Weights of a small transformer language model.
Architecture: rotary positions, no biases in attention or MLP, untied embeddings, capped logits.
Training: a variant of SOAP for these matrices, 741M tokens.
Each number is 128 + 24 x the weight over its row's rms, rounded and kept within 0 to 255. Layers, rows and columns count from 0. Numbers have three digits each. The size before them is the row's rms in percent of the matrix's.

# down: layer 9 MLP down (transposed), 1024x384, rms 0.0871, rows 152-197, columns 288-383
# gate: layer 9 MLP gate, 1024x384, rms 0.109, rows 153-198, columns 288-383
# up: layer 9 MLP up, 1024x384, rms 0.114, rows 153-198, columns 288-383
down152 101:142108132104143120106109146106132147133112151145170113162182104138090083118146107089162129112126066125149082144118106139135126133137117125163157159124096130145121159081118120164121107102106085107156113139135123104109110140128147154155102153075116166167094121147109108104163128121157111099
gate153 105:125124099066125115135097131093143157133114116130131099139082135113115143110125128100116075126082083107117098105116138125136144096086113128160123129148130113113147098093140177146083144147154112140142122125155134113167152123094164101103094085110132121183173099163114145135119131106153107170
up153 106:102148077101135146094144128133125148094119133155135112139119107141104107148156127103156107089178169138153094121165155146132118156142129107120090124133140149104140104114148113129140143129102097131117112138126132158142149105082194130098088170134094117134103116199128152152108124137171097157
down153 105:093105068112140141133108105150123158108057129165118141099109136110094098118142110095132123110143121175130100134152099114135121122155100107092132155144119136113123140170120087207135127120124091114092119201106160145134155184127134119063122103123115158126131155133144142124151115120130116126
gate154 103:152116167143138162127106135116131111104141141112140140102143100159116131123114160136133127155140154116094116101146098148125130150157101172146161113110114113162120136159120105132115140128131138171164133125132129097134129135120165132140153113125140130152173145097144126141115121126092122120
up154 097:140132129135125099114095092106118140128096127138095137114136099110128114124133147098100169108113160154149141130119150141111119133178137107129114119102134120138089097100128099113097124151082115114100114126181158114118130106087098130131114158090087064146175128142111124121121095105117145131
down154 099:114135129102100125123121119128153119114132150096115086135155093136123102105125160119116118105125116112116142107141113093086141141146125149149138127121138117132140151112138155108131138124064129137173155138158153079159130149130126123120116131138157123145167090123130120139101113130113130138
gate155 104:102110121123105139132157218116112158122135095094103113149144102149123130142173132087098133183091117118115144121112108132095125129115177113151164107113160146114122084139147106143101162150154105131053146136091119114094113142133129133115107105154092109128088160107101124172136135129093112127
up155 110:155167134147136163132123104129127130189142144139142093113100136123109146099155113082168208129084159138127102159122135176147134101107141173115130121148117116138129132131113141102128111116096166112134111105131153122116168119114126106120149091115119165092124142102165163128170130173138145154
down155 103:101138100191150144119121142099102141186134133090146129124104139126147182131121107121126106140102092108121129126089158130159141191139111116111110147137137106111120132094148136115105084095146132150101175143165137162084142128130135124151143118106108132131127153103102132114093123117138138118
gate156 104:138100148116110134114141137106085164080166103121140156136138121159054151131098167173117125113156159145123146146118143127094084154191144121092159178116099170076124157176122115115158148074110125112122144131096103122140110134104100142129134106163092091088124093136147148140139116128114119120
up156 100:076156149105123078153138105106117131130112147126130135149111125124142160147112149103101169128119145118111100142117154116138123133174148157101145165110123171144148135128128147114144113125118094146112136117149163071122101103127170128142119084131131077114127133127093131136125130109146186131
down156 098:128150105157159128140154122139103120165163163103148054131110115140149132111063162094107135129116127112119106139105137152127113141174128122078127169123113133114122160118106117149147122156106131133130161166112102140104127094155150110075120134150163134062074153107123092150155156126143152097
gate157 106:123088114120131141131127094157097129125137118101147123142150108159088096116127092117140096139162103118100138120105124113139153124150149120098147126087135159125140112128131164101125170125122147112129159133117147125146126116118167127125134175116146123143136141105149138119120163160105086116
up157 101:133148127134141123120141083121147084146156146148125105155118105139129133151133117077156144113158145081102120127175144155096108158122122134159083095119172146138119152133071109114106128089121126147100098147083110147175129124135136125104129178129167139088126130121098111121120146145120092126
down157 093:121110147159161121145160094118146095151134126110109108092097105130168150136119172120137151115117138128120117112117115117149121168142106129197102096140131105100123117147043173088090142091120105121119127156120116080132136136139166141097124093107134117085143128115147106104127128139131142105
gate158 098:126102069157152117130107089151168155113115128111123099133155120128114115122141170083131093147139146148158107119124101118120127155152118110150117109123162105137157154119157148143147129119104135157080118153115155122107167115126056085089125138149097157116124093159115122141120112119128092130
up158 104:103141123112146110115148134155082092147106088123110175116155134165115110113143106094110141157114134107144147164139119132095149133134176180124122101153137100151122107127142180077107106167154143100145149108160138109109144136113147119147152194116106116096146135132090101120151157095127167103
down158 101:122114138195137133120125132134150157107123140150114184143144088101132105117116174143140063137152134083124124120103135126138159155096140126145147088138115131100107131117156140130131122132133125131130100155151118106119127120139141081144104177106139127111114106094172148111130092134097158093
gate159 104:125134127160141148133118122151144133095116109160148145109137107118091141094107137126117135088158127169164089104108148170062122135104163159160111112172124103127157103104097116123126164140110109118132101111095130137116107153141146141130150124132147142101114137110145145132121105157141162111
up159 102:135111131146146135171168148163118171121137115116131122086148107073134117151097172126109161119138158098151111115134140139112109161105128122143128129157144190122138134131167088118107104097136147170113100128115093134197134171106171117120131168103119159103081103109113122195170149114097072154
down159 101:111106129160138087149125141085109134154132119107167153128115141144148136097142129146151104112144093126101114118098164095109128098164142102095127155103143145112092108135151107092144159143112150133140111112119116136126154135149096075146156107107155082126153120128164124110162180111096137096
gate160 098:113142121157086113123179122111134147121134083166121065145145123130119153131089101103135095071136112148158128122145155121113146094143180108130121105081144097121100103121117139140136092127144170113084141085143137198135174135123080140133131161142191126110121144078176120122143104125176147099
up160 104:103119172088114137104157144106085082101124119113113148125132166175150115117109125108115160161130141098158164146139176097133127167143124114101111063109132137072124126131113064083096170154104099143139186138114117143151147113147147152109153179131123124097106072150123121085171095116144135124
down160 104:088107141110147104101168158123109082136097107113134124115101137091095090129149089131158128123117144109142139140088125127142160124125173140091151118120086130101130113155114129125116132110124147118129128117161093138116128085141129133158116133135116162134143093066131119158112136121179127142
gate161 096:095098130140140151141121136137136134157099110149123092147170162147124143092135143142109118188111129127105158160141136131129125148157150150134136128182130106147120091145130150111170138091154126103144194129094109133153169153098132108180150099098137160130117102179156128173108140116129160161
up161 097:152137135144115115089140116108134130155160112128109140125136110114090115121147149160143090131116103141174090129087146123140135143080097164140124074102185122148109121115077137145084127088124123134138111134141104136107139114130113157125141163129116097126149128147133114150136153101113091121
down161 101:125092115143144200110134082125132116147110145160145127156138122142102117152111077109158132120095108116105091117162109073132126161145111116138166146145084105176109122152125142112135110170130123108095123144118088132134109074117091082110159135126120151130117119145088136142135124122128128145
gate162 099:109117136120147131134141161133118099109124147160119161123148117118139153114130139146139152130135141114075110126168135125126086121119122123102095126141138092106135123166114111121193123126112106142118148141121101108107154126165153162131161128136104105085118152177120134157153112143132131110
up162 100:118115156126162159114087066149165109110144117184142125146114171143125119137149143103119153121102139129097130099145148087140124121119144138127131115128103117114126138092166146134138097129135160106149155137124110154094156132105134103151106103131122106105124123118170125106101160126120125099
down162 087:109132159125120097107151094123129162094108092028146139127161144101148128178115134154113111127146125128117108154087130109172086112144164117167128131150162161151159111154100107121115147121109118102124119143150141108122099164161129121114138111163130132130148140108161107161122125149097100146
gate163 103:135129160148159116119097120121154117117153155174158124128135091144103112185152133121128095166123108134123170117119152101118137119116156139131100168143157139117127091100129120140154122132160116161130115105143152155177136150132086140134120109136121084129148144135155076109134108124110079168
up163 097:121106096113146105150139140096148157130121157109134128100121138153151102128124085110153101129152135154127135136095166119111121108158135117145110097146095092135127118126123111132157128095147153155088098135083110088161132123169144138137176128134159131126120113105107171131149123130169097178
down163 098:154127118137135100154137118129139137113120124115110140135155156142122150121150139141151160109142111158148143113154139111112129126174109124083125098169143089129128094126130105145103133132158123077141119125101119110153179173126168139104184135135102164138126109113130140063121146149138141113
gate164 100:133132152120130157076136184133110154145114097106148121126125113150139093135104175193109146098088107130106148107115123126136106127106130103125134156124133155130104105140133164131151136097139127122168167143139163146129124131120124168164147157063101146141161104115168103105110133165098121097
up164 107:151138156117166149174174089113102120125171129124139118111121147129156098105093141111150141123128153109096102102121128107156118112103146160150119126169139112092113108133096122117133096122117135107137136145140116132163146181160102112116151118140125071163132139168110124149118097085135114148
down164 106:118099176131141171122108162097116131166114195108133153107143141152115111173129139096137149136166101107128130107118143140143090128138118165143117177098113124161147092110160166116102129089121140077103139127141113133152120156124125134105073138155104146142123075134131068152146074101160107168
gate165 098:107142139087108140113107163167083136092098116150121138159128114155169141120168129097145115114106103119178119175131113144124117082124124109120111134160126136133114157136133130101155143113128159137114099108120146139132210131131154117135104108121098109105113116087171119133166139126131159121
up165 099:119115130122150144134107113122154182148132149103128141131090137134111145112122133143156116131140187113142104138127125134132102150124116135160130140090097106189109137112098136158111107107123134079124178138102131098138143129126138124168120178142112159097160120123118141113141124121142109134
down165 101:114138138124165112129147083114124153164137106115129144103181116170123142134108121145119112149117128121122107085197089117131135127177125117128132106084105133131163113100102133106102126147143138127096141124139097117146109136118117102153119159114130121146169132163123162062127136129115132100
gate166 097:094124140145106130133118167161099124112136097162130137163155110100134094159125136090112135121166083135167110145156103088108076137157159172152113136140141150105134123099146089123135147120150107088143153162133124072132101143078159140143145132121122128159123082119096127093108173134128102151
up166 094:140090093101099102129130076182141149078145136149148120081114119166166101135143137118096133151137152093159132090122117124141128101105082107189137112135102139130148098150127084130126101117143118116138142161136120091105137141146096088127157080132159105142131109139116169120119143097119115133
down166 097:121142140114108130153109150126078116169118166149125111113143112127085155108118161131109142124160107092121155127173157085139112114134161099118109157139106097175119137131124151099146129121122113119122133106112141162116142157127122104139099115086102163115138118142128107122128128136102125113
gate167 099:129118133141133128107122121143144108145139155101102126124151148160105135165116109143136147142133139125146109182105132147124068134114115100142142106157164192129143090130142131119189149112160120098130099144129136120145097130149132097134105157127083089115138158093136158164109145156152167143
up167 096:132178129115088122075127134096130092145184121098090146125151126084136133109171105114121170134170158122175166150136122128105111155154115137133120086159117116140129141139150131108148119135169134122135114133102166089152155123132114142153151098127101143118119152138167125164108122122094102127
down167 095:141132134165134140177111106119100136128159134128114143144146143121120117138128131127116138076131105171132105099155146144155139095174113134109084112154116132156125110101189130097123142151107134119155141172091082103187121102148109096166122131125144147143141107178096109127094145122125152081
gate168 101:136111118129161161129113140124122118137130105155098174164115096129139119140106133131112142133136160119110134084142131119139121114121148109153158150101130169124106142206156109130121140131136104103088147115099166105139162171125109140139117108146113135129108110081131094124090130163125107143
up168 097:118157147135122126139135118134163176149108110166091133127116146127167190129142150148115149152148118153153151140115119116110116110134115165127121140132140184126112172111152138169139174174171142131123151125095144112129123122121120148170147147118118112120087113115129124122063121132143125131
down168 101:168142124117148143133119097134119126142130152131151117095129143129141138131103151167099114099124119140143119120148133130123178136168097143153146097099103144138132133152123146192113133116082092125132166154094129095095129134142122135196102134102150126121120104130125128141090147136128087141
gate169 101:154141126155136132131129144105184109121108151112133156145123142117113131119153167164121113138164149133127155125133133123110147126129128101125116122100121125139145125086125176152122111186100129127092123137156134125141132114141143157133142129098126129101176140133097157110132135118137105128
up169 101:112153118169126103100188057096130123101092161106115117100121116098071117094120122124087140161160112124123115152136107123136144109173119121110124175113159137124117101124158128105079166139157121166089135120156093143094151131155108133103100137135090131115117161136122132132135059125142112173
down169 100:151145123159124145124132130088129172162100087091142134157141137106115146107121063140121102117107092133092087160099128125191109093126156159104120152127161103126112131155132150134087129096116144120122100136131124099099140162116129126162135117159166084079125157129170097134107131117130145121
gate170 101:135105090103110088131098112100149136106138122101182121162123098123073114136114134122121115067145166172144091084095159131157079119111102113149152156174114122087125116135080089129124132121166098130119121143133109121076118129112092087104128128123109146119125095119186154133134112125140084156
up170 105:129093172140138107122133131120162174171108094109148152182097131180150104133134170144134155091148103097153109151106120120128146169143104105115119109132136082196092151108168118133135149151130148157126154146092138129118143085120131156123171118126083144183120105128099090094103135165128127157
down170 106:143101200124124108109159142141081160150111128105108170132148123186169152129144123149134101133155095121114141119094129132125132126128145133142117129127132127088142158111162124127140121150124125117114175143127152095098154148136126127120120107124131167145154150095108109143130107182119150104
gate171 095:145135150139113104106145076146115085102131107128147140126177129152105137134171122128149107069101081093087165113159107152115109128126139120157098126153113133165096126114119107124134139132160142127167111130147114055136140098152079083101148139164119145158168107119120140117142162128127126110
up171 100:147128119176108143122098112133104142148189174147134125121101156178117136103098115115119141153140201084167126131134057124139126140128103124121118111122159113113137117077120135119139142087154157099153178118126137105135144161105112089153126138166149125123133123112146163161126115118125155134
down171 104:106143077126094109110107108127102151111148063069111146113115093123122099140122122158108153109120144133165134159152137121138142087091104105147133124130123119114108152090084143132136109157153143128129097153138152139162150095142098160120164154142148150140121131153147130115148125118146140131
gate172 099:150152128108091107113132134140134129145155074148097141134120130094125128133128103087131086099130096129128126155142155138107111120141088128092129132100131105119116118118099141138118150118136097100109147134099140120165116115118144167149114170153097137156143109152106144143100110148137072101
up172 096:103124117117154123145101106091118126192125149105139136171113094178090102129149150130143132115129149147126134155148115157190159139111086120132107121160152117088128139130107110104142076135142109106125146148114123128100096095141157136083157128130157100139130138115127164174142125113134141156
down172 096:146115094095142167146108120146150146129118120140126138149157128122128077158116125100094066154140160128161131174163148101142138131127115144128116122128139138113153137187112126104122112129104114103104140090143108118119148114125104066129153151148110141122134147103147152098109133115132145173
gate173 092:117101129151154137125115150121141117123083131124086124147109168173119145153139157118199131113084147115105170112110171124103104143114140136098121117128128101126120095164135159150151137095114146137146073130081144079152140144144099129142150123130099146076129122139152145149092107126133144107
up173 096:173163108163158123084107138152131111109128067122159126126115079103086132131188141104137127154103112134123107102100120093082136124094145094172121134114158129143127139185133152102176156151100160125119097118170091109123149155119111121136106097148122069148121172129163112165154143091124104169
down173 099:169142103142105139166099121129171143150163152126099135104142140119135151149118120131149129118105150125094123126099111161115092116129179191126111153149122093153149118109129121119156110126148127160105105125129123125087147101116087116113161136134144125089140112129154137098114152122126123125
gate174 096:114099104090114149128154112116143121129123102073149141161134140131118123126175138177134131103168103112136141094088157178150167143115153134125074148132111150128159173094159131150110132156124094096151174124094108137129088148134157137123067167136134122100153150124159144102113121155130090065
up174 092:123162188148110152107110124103130136131141137130138129123104152152105067087079090164139116091125133122102116117124113134162197141127151172096126138101108131100107149115094117130123117123134109129142128128120166111147099118101142122121167120110113079132068148080121120138142113129116147147
down174 095:110121127115098141103125120107110105068141075134125091119191125150123139106124107121141157186156102089141142120105099144117141121160108140095180127141088119097107140143093108151120161149127187086129153142101147112140111126119136164080108146133139148173096145158134149118155110133087112121
gate175 096:168153142137130135145185123123155093136123109121136098125150097109134116146070092186110183118157117139112145110104132136134135139135115122190154119133153143107089112093086083155115173138107140145155132109130106117132192179106124115169132143118147126142109082091122175138116138113133152150
up175 094:113149182167117125127154133133140138170156153140118140170121127175133133139118108123148119103085153137136131125130139147156139086087095156181162163124140155115143167106109154095105148121105112093135107124134118135106113150121112126182083109135092127113140161139150105110094131138090130114
down175 095:075106104054160090116127147142083096127135121134103155106078155123131137058105154099134102126107127116130158114116097129131149141152117121134106145161123099133117101113127107133147113137170124114140122135133120137154110150127111108150141099147147121126104147118074176161148136147084119124
gate176 104:144117135117153131121118120120196173156138097138121142114151139103115101114141133172149101095147109109135131110144141122137129162112136081164122119155119125115092132115086153170150163133117130158108094122167112107159128166130134128140130114104141076152136103106121106141102119122093138128
up176 110:133119208075148131125100141105115136126149110127096132140106148133143167152126111123090122156119110105142155148122119148156097113098126135125093143115132136121097120116118175150105130095126110147143151138125083092103148106102126137108135128168141092131124162141102079094092103134138092154
down176 102:127186157108149129142146106125188144123138155149092103077113162142145117130097125114087115107112146081101162136132109170119130127123134133138124169088125151126147121117149152088141112140102132096143093114112104095137181104143108163149147110091086101151171118172100115087143120133162157145
gate177 094:132179114131080101163124139151173112138130160121092122125183174151122149158090118136120130113138127105115140133145115093085127138161113128112137105121168150146122146127158167148143146129159108144138124082124170191099119136046104134137126092136150081156097151082102106079107133152113131103
up177 091:134101145141120108164110115086114101179133098134137075138181156144106152156134154112119158104162106150144127138132142157123112166125182114129135087114146118129132117133153104138174136123139145103134078147133115116144148136162173101144098135088210190113151136131138157127098129142151172174
down177 094:125110146130126133087130156084114157127152112113130119152137110137142119131109122153112148158144095119097109109152146124106117153101096117113100141101103109152134107145123102132118121149068130150106092156191146121136152118134116127130098121135133148109116195159134084102133092147161166129
gate178 103:140128146079105118103123105142140150111112150143131146169144135124138133112128161136094124144124111142111143065096089119144101138165170120081108121100123169135122164111155145141133101135122111187132124092137110125103200149138102109118146129115091127144138133124147128106127122129095128120
up178 098:099138106149134127124161073113118133174123143077118132126134100159124125140143142092138156134136133143079115137147125141125108136125125166124161116124157088151128112132119119102134154137115108123159126171121098121133101120094108135103103159109052148111116105117129119127139113127115103156
down178 099:167161096078147152121146154102134168156150123132138113119222122123135135116144126098104135138124099089143118114123150128145118150127130159115118140103110108167180165087183119135111130160129097144135151172108113123116156109066111165162100147111100116141089102130114135109115108106124143108
gate179 096:144153133137126131148125127118178137112140121136101095139140134113152148177131140128080128141121133124119101140091146120154151119114108149158138124110157106152169112096165153112120107116169148112099151121134107117094125115137092108107128105152158133117141147097093121141079112156120114163
up179 098:134119122052168155120099140145144112169113122142137125134131108086126100093147088112146135100129113126113109170151129112099140120123107096117110130108098149126115128121064128116106148120130072090117110102139144139127153177166119137134166151114112096133114082112128109148131143149111133141
down179 095:113120105158135099117161105128119105121123149105156154139144165150112104164120147153153177127085116147130130111133105104123104120101112084077127121119093123114150144173137120106149097159134092171122131127103128125115109116129160140153111132127133122145120137108126114168164070118131132092
gate180 097:109144149119109130137126092133153154181142124121121155107093123128138091162145118112140117144067134135126168128138137154084101165122113151152131156123119102158123117149118087150096135134097178137152134143178130072146154089134147135126103121115084131156141119155129112077103111113100158110
up180 100:124128062120146118114134131154164098117132141070111081152140094082112123092093120137087132117073159134123111144112108118114139115108137150073132143133142113101134117133145149113139134140135129134165115166159102075147132112121108161069163152141123123178132171140056129128066121093169129125
down180 097:138116138131173097159143154132114144170108127147155099146168151140189156153163101166103135107094128124121121150145119128120178138148080130122127090150131156132127107124166132089076148121072141110145103137177135153087118098143152098131160159167103136164110094146118132114119144159134101147
gate181 096:146133109139121134144132087152132129102113081114121132164084118174150167088096136135164115121130096142119181135145139108119111129177097135170101170167130148084153132147144141127139110101126103133137116125167099124123142101184124162118112122162149126095126109152132166118089116143105152141
up181 095:102117148140141136149127158103113166158112116125104139159122125110123132098132133152108099104115145133164159076092160129133124108127133129121127124109094093120138127103102136142095147137113100128153175103105181097123088110159118156126164106108114148092098118141118135156123136116153140154
down181 098:159098154158123119194122099131134122148163138212125132117088129152130140127099115127138098136135098150142134186171121094127114167130097121164131123146137111134125141178090099120141135108140124129118108130134161100164141112123167135106152102146121151129126139153107121131123121122150124135
gate182 099:101158148087125121114118134110109114131131122126099138135103103120094089105160108119117137189133143080135137130115102060134094137105159122156145137146100114177134163138096105138126150126128109149134183136120147096133105114160109138187135130171108125132151148131154093144143121128136135131
up182 101:130152186123128109119134114131111132078135103101070114134121138123112133135131120107181148096134108101152136151150127136155102151181109117107162097158116126108128143092179102166164093157160096145150108121121128152151090129158173146110091117101074158127117141161145128159157171157104107098
down182 101:119088156107177154114088116122139167138122075161135130103141152091157123126154126120111172137087119125165106140104164103099118154117125165155148117132154133109146130093106151134113148124112103156142137160103125188138162124140149179121075109060120125144120102170108132094142141173124144093
gate183 118:120072108110126130133126151130134136084165130098111116103116142146125147119110100166154117110075148134114160157113119146115140161095110122062101113152145102118136116105143103142137121101134188183171118105147149110173136063120149151163140092125132147103129085094069188131065152134138131142
up183 129:113149089141104143113129100133078125166124088091135139142133140130134098115114109112133152141143098083146127130112132147122142144159119129149147178131139139170122171169100140114113169140060109131117132126145137158139154092093141115153116156103096083159115114113151124113137123165065153113
down183 102:125124089127137131127140138109114152127145084100116159164152143140109121140122136138129096145126123151133120125139130078142131180175144129129087122164139159140117120133076147150090181124072145139170080115156115110122130180106122129104134140097122139172101120159151115125137116136110163153
gate184 102:166130165148133109126148163123175127103191147134127134136147131183137150086130147133111145095101110119134175122126127119102096168111142096088127118159121144094115092165107162108109157100126149096109156172153143116165138106130088149136186111153113098119147136161138120184094155108142134154
up184 104:094134135158118165153105194139157105116106115114096161119081109134091101126114082124137153120154112109119139158138178120117090113101148115164132127092131119164126163123090138100117106132114114104086121113142150112175143089076151103102170076108170130120108084138120103108149123155132145148
down184 104:126159174122079125090137170123164162105150141178134128111103109114077116143080106161130162086164122110144110110150126115150110112146148126102088110140139119150155151121140149130131136113127134092106094135108136130152131120131163165119168131141121140113145120114117119101171134124124130138
gate185 097:119115095108149092175171132106093129154176123134169168076143134127098147128122123170132134116111125150112113131124131123168198112109099135112129131095114148118188156136110128135139115097127134124092132136126138131160162136121093139153178137133156104134138101164154116110118085106132127156
up185 096:098127099150143127149140169130169147088097161154119113103128123141134138136131136120136125160130105147129124118122128119119126138134126128115195122070162150137125144133128096119108118087120109137180101132132133106114179113139118145169141122133129130135130128146118124101084131148129137162
down185 095:110159130125128136128151161156132145161088137161126140118128176119101102132108106136156104153142107133104118125054138139129125140132106180119116159143127147148105124097127136084128175085110156115101101139133124141135151135085118097121128093087147128119145149138150132114112112122141126168
gate186 107:105120155103115145096146141151146156132097142146122093131107124111147081106148155138071122111158103122139171138119067096123087147118156186102176138167127138140142136175115138083110117121141126138144131122138128126092114100128132124138144205148157158107116154132095100123117134091162110107
up186 102:116166158095135123104080084135128121133112150132164099071107146114095139154130162166129151126132118132159130118119117120193145199133135131128139127173148119136145123084134181114139093136153079114129101100116109132129122124136133146155102125081139122169123112134132138121129141159150095128
down186 094:163170088135160111093109110141136154120144113184146227165121102148165127145103116151109123155131126139135110117145180132110120163112092112119139128118111139138106104115118128158159149169115135133117111158127154131120139136142088110172163098128120182133067098127163139119160152124134107142
gate187 098:108085141156125110118124121124128137151158161138158134118090156103143107122121158133136123154111174120174098157138081123107125154136131081089119113161146104157111106123124131138119112108112113102117114120137198121113181109128140093151126150149117141132142112123126064124123131075146132106
up187 098:108078139163126119130097131149172107113100129138143131133118130103103104117138165169164101145144139128118161138151142150143139130138130133123110134132105101089121145127108141098127113121120162111117118117113095092108162106140152094107143131141110099083117117119080143141131130089124074163
down187 099:119120138100132204142124129167084115173125097130137090113120116100093153100142133131097158150102148128134137087102135123173147091101155160172128112108134133103145163144150130145155132077146156175130129051115109131117132133092155166095118135089142114124125140111127155126134108152100142121
gate188 104:129115097144128119153131113133135135135110128116126080134153129146114139131082113109109112076118165110139138135125151114136101114136112101129105142135127119131136132112133139151097159153078127134098121092087103124146129131173112082150130140148173197140083134128160127092097142105132124137
up188 102:144162136150136114147174139131150117101117103118113143095160153122100119090139117075116106125089131172153131140098108098166118188167136169139188139137115150137123139116104125138112083166117118144128082100149151143131146155103146109160181096131137109160118123085056141143102137150109137080
down188 102:174157100141111135148139097090150141126134110082099144104136110128116142148091137124117146152142126142115125139108142129135100159134102102116127146129110104137147140148122133097080149109148136126119133095113098108107126118153147149137133131120134147161134097096083161174099126162139132113
gate189 097:129104172147087120122081105142145152124109105144134134107187111100097095140112176112120120124142107103109116123135130108157126158099116135113157107162140148151113152124097116143101140175153134139150135116095125142099140117112125134101157102096087169094134133142109085155129096126142133129
up189 099:126152094094128135124107180116107118160168088132146124097104137165150142152154105118085103133139133112093121128090116146127131103133113137141144130098102141159094135143133171117155109112143150137096150183185127136140188169102118160120132176162120091100144046107129107118155100113126122149
down189 094:163117135129134105093120110107119140086137149109113121099115106102171124097175119142143128120116150119124108133126109157156153114117101103106125135132166138133133134077120160142091107122131088103090141111111116129144070110121113141122116137137107179108133110115134143115135074135081157167
gate190 106:137138131109104098142106105094140112129127105100160127103103161185157120086106101131129154128119069183125119129170150132155151148120146130147124093096146133087105141159134109102119172125093152110116152153071148168126105115152111109147151164100099146111111136077137116132106135064118113154
up190 101:155119143147154142118133111140120147161132138104132135118130099141094130159109154119120118144108136113123123167105156176171115100147150125094148184139129139149151139114141127161115137158123115109111154097126135155112126135101117172133090090162135155105112095127132160082178109116129143169
down190 107:123165145096094166123175112109149172114152130139133096149111071137150144147103119108121150154161135103148134169158150131125168128102124120135142144071063104129119145111111105168141129132121159124142119141131100121156141114109101146117120107108082087121148129109124146125107116159115085138
gate191 102:171145132110109132100138153157166129111088124122123125118180147157080130170155136155120118097136110122128121143129159127162131088124144115135117091124140169122148113131099174128122149135117140117114129117163115142080140106098147123126150094133121085144162156124139129145153116122149085117
up191 103:138156150137132134090147119149122135108120104137129164099073110128137109144081136093146124091115117098131111108131108103171102116116104117142194133123143120105105136182107088131125162104127124123136139102143096111132109110136118129123143076099133119122126102129140151141081164171109116143
down191 100:118184115135082146133113102190138116136083130127121156105159124147108142144135148131114127133114088130155136149140164133155076141135127136135146128141117128131121160151126122120124156124157131127174111083046150109112129084100185186115133164126080140127153122143167154089110096119109159173
gate192 105:141118166096165141144200130090095111137122111119105173103102096101163110103118106117151113144118095150173103174124110087095165188107130148121089114140152152110126107101112126116150145136122130114149156125121127116142133147094114125126150128134118141107135109142108177153133105134133164116
up192 104:152145102117121126139150111105159123121157169099114135104110116144109095108117107156112122145124119117138138120134100103144133128130148105152147123125122161125175126152120111130140119111065130156157110130148107110128069091177066158116128143113163130161144081176128123128118158135078113120
down192 100:125179094114118141096089140148101105119109114110128181133154132154108130136150133097133133099106112100127134149112155133163125126118169069124089114135078106139077124134094109171167129119124161138121100156140124126105125139150097153112100117110175131123109125156131136136064163092124122127
gate193 096:136092081143135109135145113164135098124146134149098117120111118119125106109117134117148151090108120148134161134112170103096121151145160112140119098115117149143116128129075121118144104135117160086124136102137087115169100146130156124145095153141167138140135110117167132119144136137124145142
up193 091:122107115114169092148139141122154154122134133119109093110137161095183179125127153157121127151133090138106123154091113166076109135095144085174130123105145166122115091134143140105100103151151055110116143143111125114100144116155182120146127087120113133091113105137169114150081180172155118129
down193 101:142133134090108149100106119120104142096165118115121092131149143083150145131091175115124127113104122151122128093172142126161146101110141142178155145124147139114134150105131122109150149103122191152150087133139127127146137099148105093143141132115173146093145142107186103138157102153127134132
gate194 101:136144132112111086100161114132170163137101165124173147147133087110115149147132168116131103093130136153172141145118107113086132084133127122153141133098137131118112076136139147153064160141114125137092133090135128144120122141119140103100161138120141161127117131136158103117108124128111117189
up194 109:083134138153179193142136119097114184100142130107178176141117135100131117092094137150083108118175139153138093148110175111120108159148141130110143126164114121105165109117145149109166102147106114127131115160109100122118138127123101135133120119137083132121139081188152139134138113138128116121
down194 109:077092129145144109148159062150144166110157129177102160099075164123110142115157139104124138154129148088137159080127136117112140131134100148099138115166125141181157129125136162158107132147121076137134138121158134120146141090121137173163170124134115119133081126134127149122180118151118149139
gate195 102:126129125151142109159108130141133152134111175119127134088123107142104130135112100094141145118154105130131134095140137098120140148137074099122101132117132185101114156106143109108134153151106163111134133132135122105130114148097129154156179124071120144144113100123106132141144084143150120136
up195 106:140103166120171102098139149106171142094102109131159131187177086103109139106112139135114131135117137159154132176102159190112118092136162182130144119139131112150119110107155138161100139126149116095137095131117169155148128105173142129132114136126116110130161123100075114149076104119120158120
down195 094:118105153130117092095170129140176115103110145096085120128133122115129162155073124141138101124114085126147149124090130117163071115116160157137148148094154092115110097097116110138137134134123121113165127151191129119115113102113133139118094102143161098146092082113127123091149171141160158117
gate196 096:125124146117143153135118168143163127181113103100110120146128153186152135122127108169109135121161121159119129150107145135088066137149102087127158154114125112124146138164123121106149148136177130141131127128108141131159119117114106092144096130088134171149116156097159062140136153137155126187
up196 092:145149104116127119102117149165134102098131108123114129138141085129152135133093124157123176143097110135127132108129126116131110130111104104126120134118142117144159106119157127114150084114168143157140141115100117106134102136093154145152119140111154164153115121170137119107078135110127116115
down196 097:113085132102179127110111103137162147128130122115137124128157091094146118116107117111127127121128122115141107112075164124117145101112095120136133123152113087163099131117085130123150151117113152100110149142104097137161128106140130114137131109133128131166100110111151141121074131093122090119
gate197 105:113109172105102130124162064149108180116152100129135136142145102127170164133121112091130155143113136136171104156117091151146086158094121127126148161093158074131101103141074114125119132131143143123146108095144113066142123144101163095089170077114138136117123168140153118151150094129137152183
up197 099:132129139110094119113161143144107131066113141126121157109127077108121109094132121157132138122116123121159113154176110170100156137110142121144125133093121108147149129105157116123129083181143110141120155095141115171090096130124109113121125141113119173084124114137134124116186087126113168109
down197 090:136144140140103134128143121146104092125088115172122158161119092093149125139136149149146137128100126153149129117102147149119082123187154126145088159126154113096130136110139159165167149153110115145142119128115163106135109172142118157133126096145108144132173140073074138152122138128140149118
gate198 096:117101116115135132157116113140143087115129094083153154144161108116198105101144110144183108182146156141171101193135104127160162115109124109134171146131169097111112151134155165113155167134150130080148112100143122146131150131154129150145148149112135141181089121087110119154098119102101132106
up198 101:136103154137132127183111160130114111175136101173167096138177131137147098112143146089150132092062082111124150089123127154106128108123128125131164073131122148153089159135138137137146114097178135098113126175116112118135113136119127121109085135120153147127136094109154150098096102162114118155